Part of a small language model's weights: 1.24M parameters.
Each number is 128 + 32 x the weight over its row's rms, rounded and kept within 0 to 255. Layers, rows and columns count from 0. The size above them is the row's rms in percent of the matrix's.

# layer 2 MLP down, 96x320, rms 0.121, rows 0-19, columns 160-319
size [ 94  93 100 105 104  93 101 101  96 104  97  99 101  91 106 104  96  94  97  98]
[[102 175 203 130 146 118 135 180 125 151  94 146 138 135 129 132 229  97 143 143  81 109 151 135 175  86 102 153 100  99 132 112  84 147  88  71  95  82 185 157  48 156 201 191 134 101 125 163 130 184 141 135 122 116 184 127 158  92 119  97 182 141 160 101 146 117 150 104 110 173 156 178 137 150 158 149 118 129 124 155 155 149 125 153 108 159 150  82  97  79  88 153 140 166 156 114  90 155  72  65 107 125  71 110 148 109 124 147 118 139  93 173 109 131 109 149 139 124  82 154 168 139 116  67 161 183 155 142 132 113 149 118 140  78 160 204 198  96  81 113  97 108 152 163 102  89 118 116  82 243 181 136 132 173 114 128 138 126 156 151]
 [139  69 114 121 184  96 116 142  84 117 100 138 164 141 140 134  90  91 125 138 105 150 131 167 129 108 152 132 100 157 130  85 129  89  87  62 156 134  97 128 140 172 104 152 151 146 117 100 135 118 147  89  68 141 124 150 159 123 107  80 149 166 127  75 142  75 113 121 103 116 106 141 114 188 114 124 121 132 168 120 158 129 121 144 176 127 146 139 112 106  89 108 163 137 151 129 123 131 129  93 183 125 136 135 137 105 117 177 123 168 120 124 174 106 142 108  97  85 136 119 104 154 126 171 208 123 115 132 124 126 126  57 154 102 124  98  91 194 101 147 125 120 174  77 117 150  94 135 145  70 173 160 128 144  81 134 182 178 150 130]
 [ 89 177 166  72 154 140 109 111  78 154 105 179 150 153 148  92 147 212 120 111 113 150 172  96 129 189 153 107 159 122 169 167 140 161 192 152 125 121  99 115 119 133  80 118 180 106 162 116 142  52 125  91 129 215 107 110 110 131 107 144 135 143 113 160 137 142 108 130  83 151 143  39 122 208 126 101 149 127 153 137  63 133 121 174  93 134  88 145  90 161 136 160 153 194 189  75 109 160 133  66 136 113 193 138 153 115 134  97 121 142  97 117  82  92 108 156 104 141 122 121 147  69 125 138 131 136 118 127 162 134 143 128 108 181 105 112 157  82  98 116 141 117  65 110  53 137 146 138 118  83  95 177 172 158 115  68  78 156 101 145]
 [136 105 135 122 175 127  71 140  48 154 146 115 128 131 138 130 154 134 160  98 145 171 148  97  90 152 182  91  72 119 105 154 165 117 126  94 148  95 128 102 181 115 104 125 108  90 130  85 103 168 110 155 105 130 128 182 168 146 106 134 126 150  81 140 139 185 136 160 103 128  90 117 129 107 127 158 141 137 106  89 217 108 124  83 173 144 153 192  94 142 152 103 185 127 138 120 149 146  93 108  96 136  60 156  70  72 119  97 128 192 186 100 103 141 104  90  90 123 148 112 136 134 143 125 183 141 112  42 140 123 123 100  90 106 114 114 136 107 123 113  70 149 141 106  60 126 127 149 144  44 113 103 102 106  93 128 114 159 137  83]
 [132 139 105 118 168 155 123 130  43  98  97 102 120  96 137 125 107 110 158  54 164 118 107 106 131 177 112 116 100 168 107  92 137 166  67  96 119 144 148 166 101 126 128 183 102 111 131 141 146 150 139 138 144 140  98 130 132 142 166  54 114 161  95 182 120 107 116 132 137 127 121 123 143  54 140  79 117 118 157 131 143  95  80 132 105 151 150 123 129 104  69 106  65  96 162  85 169 142 150 170 135 184 113 108 103 160 148 109  85  75 118 128 133  96 128 148 138 110 137 111 173  82 137  96 150 114  93 129 164 157  83  98 194 146 115 105 149  67 102 179 172 171 137 162 132  89 127 123 106 113 209 153 118 127  71 131  75 114 156 133]
 [ 99 127  63 186 124 115  85 108  97  89 180 102 104 110 105  98 133 152  69 118 167 141 117 126 145 127 139 113 128 130  61 149 150  77 102 191  63 163 121 132 151 135 130  78 190 185 131 182 115 127 170 179  74 161 101 158 164 135 165 120 119 168 125 132 116 118 117 115 118 149 139  95  84 127  92 171 118 109  99 130 143 111 151 143 137 125 159 193  86 122 134 145 141 103 141 132 122 137  91  93 158 169 138 193 131  95 113  85 127  82 123 141 110 131  91 140 139  94 112 139 102 102 142 120  81 120  90 139 202 125 150 130 155 150 104  90 127 141 120 138 123 102 138 175 140 171 141 142 152 116 161 119 140 155 149 141 138 139 107  80]
 [ 85 111  49 140 102  78 136 154 140 143 107 142 152  85 137 146 133 140  69 162  84 176  91  93 142 121 136 158 132 123  87  96 154 110 112 131 163 162 118 133 178  83  90 145 129 116 143 102 157 129  97  91 116 135 210 129 114 135 157 169 169 116 132  99  82 116 114 154 117 138  78  99  93  85 123 162 141 102  99 145  42 137 115 146 103  98 145 146  82 184  73  92  78 118  84 100  87 151 117 172  84 108 141  82  98 123 104 156  99 162 122 155 108  94  55 119  90 102 157  95  88 105 152 113 133 136 101 132  81 137 152 125 138 111 190 150 139 113 140 145 155 124 100 137 115 185 128 137 189 136 164 122  94 125 146 137 141 107 130 163]
 [121 114 130  85 157 115  85 135 173 102 155 137 146 141 103 141 146 112 141  80 125  69 155 122 177 126 126 112  44 149 121  47 127 150 195  88 133 145 116  97 185  78 133  73 134 152  77 154 150 157 140 131 133 123 198 120  96 118  88 113 163 128  81 131  95  95 125 105 147  93 111 127  83 135 122 189 126 139 104 155 135  84 145 171 119 123 166 130  95 110 108 169 194 103 138 138 179 117  88 137 158 170  74 116 125 140  84 143  63 151 114 180 197 209 149 118 100 169 150 123 107  87 114 157 104 110 142 149 173 148 160 138 108 180 167 132  42  49 128 119 126  56 116 167 166 128 134 162 102 185 192 139 144 152 110 161  71 194 111 150]
 [127 116 133 181 116 117 157 147 159 165  87 115 126 138 118 127 113 154 153 154 118  84  97 144  89  78 161 125 152 145 166 122  99  98  78  61 110 101 146  94 103 152 116 139 147 114 131 112 113 132 107 166  62  55 116 105  85 168 115  86 166 116 156 120 164 111 125 161 112  96 109 120 167 106 129  94  98 178  85 156 140  93 141 122 118 142 125 156 105 165 148 161 164 112 124  81 136 103 139 124 124  64 172 122 126 108 120 182 153 175 140 212 139 120 131  69 134 123 161 120 122 165 128 142 132 124 168  84 152 113 165 132 193 193 161 121  69 148  83  92 135 185 158 172  65  93 147 123  99 140 203 131 170 114 138 104  92 129 131 153]
 [177 133 102 117 118 130 102 181  95 159 109 152 115 137 124 164 100 147 125 120 154 132  81 158 170 101 128 101  90  88  90 114 175 216 171 112 126 108 139 141 119 186  76 159  76 105 130 144 142 214  93 103 137 134 133 226 162 177  83 182  77  53  80 131  64 103 117 134 177 114 146 188 155  98 125 128 161 104 117  92 212 179 132  88 194 132 135  77 179 174 168  63 123 133 140 170 137  69 185 115 119 123  73 120 110 188 141 163 128  80 123 109 130 102 118  95 102  81 146 130  95 152 203 152 121 114 143 111 127 162 114 140 110 152 120 129 145  79 148  68 102 138 157  94 163 202 136 172 178 175 129 123 158 132 153 109 102 122 159 127]
 [100 114 122 163 187 127 102 159  79 139 175 107 150 126 111 187 173 131 140 172 144 104 134 114 159 161 148 156 202 120 158 137 125 102 131 123 134  97 125 129  50 126 172 151 145 113 102 132 140 170 146 153 155 158 111 171 160  98 166  66 191 138 114 123 106  93 184 165  91  96 129 164 163 120 160  94 165 192 135 135 145 178 129 118  92 183 113 128 127 117 141 143 248 126 155 125 148 139 175  92  93 186  38 109 161 138  94 174 103 126 140  86 142 171 135 132 105 133 130 146 134 116 132 135 110 133 114 118 138  90 177  64 113 114 140 129 222 176 145 108 143 150 150 115  97 157 122 118 107 160 118 143 104 104 137 127 133 114 187 161]
 [169 141 176 127 116 123 127 115 147 182 144 127 176 149 164 146 127 137  78  93 137 172 153 117 146 107 185 141  66  77 163 160  87 154 147 132 165 116 114 125 100 150 124 151 127 143 117 112 124 142 156 191 112 151  83 144 130 125 203 183 115 111 104 138 178 132 110 128 174 127 150 110 113 149  82 133 168  92 145 137 137 168 131  58 132 102 116 127 118  77 108  74  91 181 125 149 151  72  81 175 150 128 136 111 120 159 113 100 152 152 101 144 179 142 154 166 143 184 150 127 134 117 168  77 136 166 170 153 155 126 141  95 143 139 118 181 149 165  98 127 146 139  55  72 165 117 126 153 124 110 124  99 120 166 155 131 134 152 148 169]
 [137 117  45 134 155 110 132 106 163 115 144 138  85 140 131 139 113 134  72 122 124 136 138  97 135 152 156 121 136 130 174 151 131 132  99 141  82 130 180 163 103  88 115 136  85 153 105 104 138 122 153 110  88  83 145 172 123 117  72 135 128 170  93 112 120 117 191 129 165 134 148 118 139 125  86 136 127 146 111  77 185 161 187 173  81  96 125 146 102 133 192 196 160  63 137 148 114 104 140 131  83 175 108  74 141  72 132 128 136 137 168 133  52 165  87 160 154 109 105 119 118 122 140 124 108 108 124 143  79 136 108 111 157 138 133 114 122 133  65  93 126 149 168  75 113 104 102 133 148 137 154  91 100  93 129 170  91  91  88 164]
 [128 118 184 131 151 133 142 158 109 115 119 115  58 162 128 134 115  86 121 173 140 103 162  70 121 173 129  99 159 122  93 147  88 127 119 111 106 101 165 161 129 105  84 188 133 128 114 168 114 158 135 138 100 147 156  80  64  23  71 127 142 112 138 131 109  83 105 167 102 131 142 167 119 108 149  64 142 146  87  91 143 118  99 134 186 100 104 137  54 125 136  75 131 146 132 160 153 181  83 138  92  94 163 119 108  98 109 117 109 150 118  85 162  93 136 135 160 201 117 188  69 116 116 160 152 105 121 135 153 136 162 142 107  89 139  76 135  87  81 125 141 119 123 161 145 117 110  93 111 143  85 117 132 130 163  84 165 166 137 190]
 [169 187 157 197 143 143 104 139  51 131 116 177 125 108 113 123 143 141 131 125 143 113 122  99  76 171 149 139 119 165 164  60 112 114 114 152 139 131 115 134 129 101 130 112 131 120  87 126 130 138 138 112 108 123  63  97 114 120  59 122 143 160  98 113  94 140 125  97  99 159  96 127 154 189 158 119 134 122 117  97  47  92 139 160  72 148 144 154 164 179 137 151 202 153 159 156 120 197 179 136 113 132  73 153 146 139 159 105 119 134 125  56 125 140 180  93 167  97 103 166 127 126 172 136  92 151 125 138 155 129  69 114 115 131 174 163  90 180 136 139 143 120  29  96 156 180 132 144 200 151 107 165 148 187  96 163 152 173 151 122]
 [162 107 126 145 133 148 155 112 124 126 131 101 105 107 147 114 111  96 120 125 125 111 182  99 101 123 147 133 145 140 136 187  72 156 124 139 160  86 104 159 151 123 122 149  98  73 129 153  95  98 113 200 174  94 123 105 170 149 110 123 112 138 218 165 114 100 136  60 124 161 138 155 165 135 108  95  75 125 109 165  12  67 137 117 107 127  65 128  92 105 136  85 226 116 150  82  97 140 147 133  71 128 138  77 121 113 136 175 134 147 189  72  90 108 125 186 139  98 106 131 152 155 162 112 107 112  96 158 108 162 168 138 151 124 118 120 112 116 162  86 103 141  11 107  84  88 115 151 106 104  74 124 181 131 125 124 126 128 124 164]
 [131  46  77 111 136 117 141 141  75  95 160  89 122 130 116 145 110  85  95 140  94  92 143 154 118 106 153 143 121  99  97 126 142 163 162 153 174 150 142 139 184 146 109 161  81 171 121 163 129 139  93 130 146 113  98 133  96 137 152 188 142 163 136  94  74 146  61 177 122 116 125 113  94  61 145 153 161 145 137 133 170 182 149 124  88 111 120 157 136 185 128 154  56 131 137 170 167  36  90 123 154 146 133 206 113 166 112 144 116 143  83  85  91 110 197 149 142 157  92  98 221 143 103  56 128  87 118 117  68  97  54 136 161 187 170 135 132  91 172 139 131 128 122 152 148 162 138 181 147  80 109 125 154 115 139 148 145  55 102 192]
 [ 73 122 131 160 101  75 181 127 133 152 119 112 118 105 118 117 166 121 178  86  57  86 104 123 136  99 110 160 104 156 160  99 198 190 181 151 146  71  96 163 160 130 152 144 132 126 120  70 119 219 133 111 103  96 114 189 135 140 138  91 176 158 137 178 116 130 149 123 106 120 109 181 211  85 133 145 126 113 165  75 131 103 101 131 121 126  64 149 187  83 174  93 158 142 122 147 152 142 122 166 126  98 124 175 170 192 113 165 101 111 133 126 105 107 111 118 169 131 141 142 152 137 148 139 118  60 155 176 130 106  61 146 134 200 132 191 111 107 116 185 103 140 172 174 143 169 154 152 135 141 129 103  90  77 132 113 140  61  91 145]
 [171 175 153 116  47 118 143 103 114 139 152 140 127  98 164 125 153 145 124 145 140 103 137 121 128 100 118 125 196 123  89 153 106  65 120 112 144 142 123 149  94  94  51 107 109 138 157 139 167 107 114 110 141 116 100 179 112 182 122 172 121 151 127 106 107 102 130 205 137 156 130  90 129 127 163  79 130  77 115 129 137 153  75 103 173 132 153 107  22 172 121 102  72 162 185 112 129 133 210  93  93  89 196 100 113 172 100 104 166 132 149 175 162 147 127  61 170 119 183 103 159  90 164 157 126  98 127 110 144 142 150 107 167 123 102 114 174 109 135 144 148 178 150  90 145 121 142  77 127 107  82 133 158  72 175 115  98 101  74 146]
 [ 98 123 184  64 112 127 105 132 132 137 112 108 161 101  97 155 138 101  78 129  75 151 123 143 167 110 176 118 161 162 165 141 137  56 162 141 126 127 141  79 165 170 126 146 116  93 176 109  81 144 118 159  81 115 118 124 138 111 103  73 186  20 102 150 121 139  79 110 165 113 174 131 144 144 137 106  76 190 123 142 138 212 116 112 132  96 134  47 132  57 132 128 109 130  52 111 183 179 106 104 106 119 129 114  97 144 118 120 157  48 139 110 137 146 134 153 105 132 117  98 148 110 151 136 122 134 105 114 136 121 158  95 135 109 153 179  85  99  57 138 121 138  95 149 154 123 115 230  90 121 175 161 113 126 159  75  91 131 120 110]]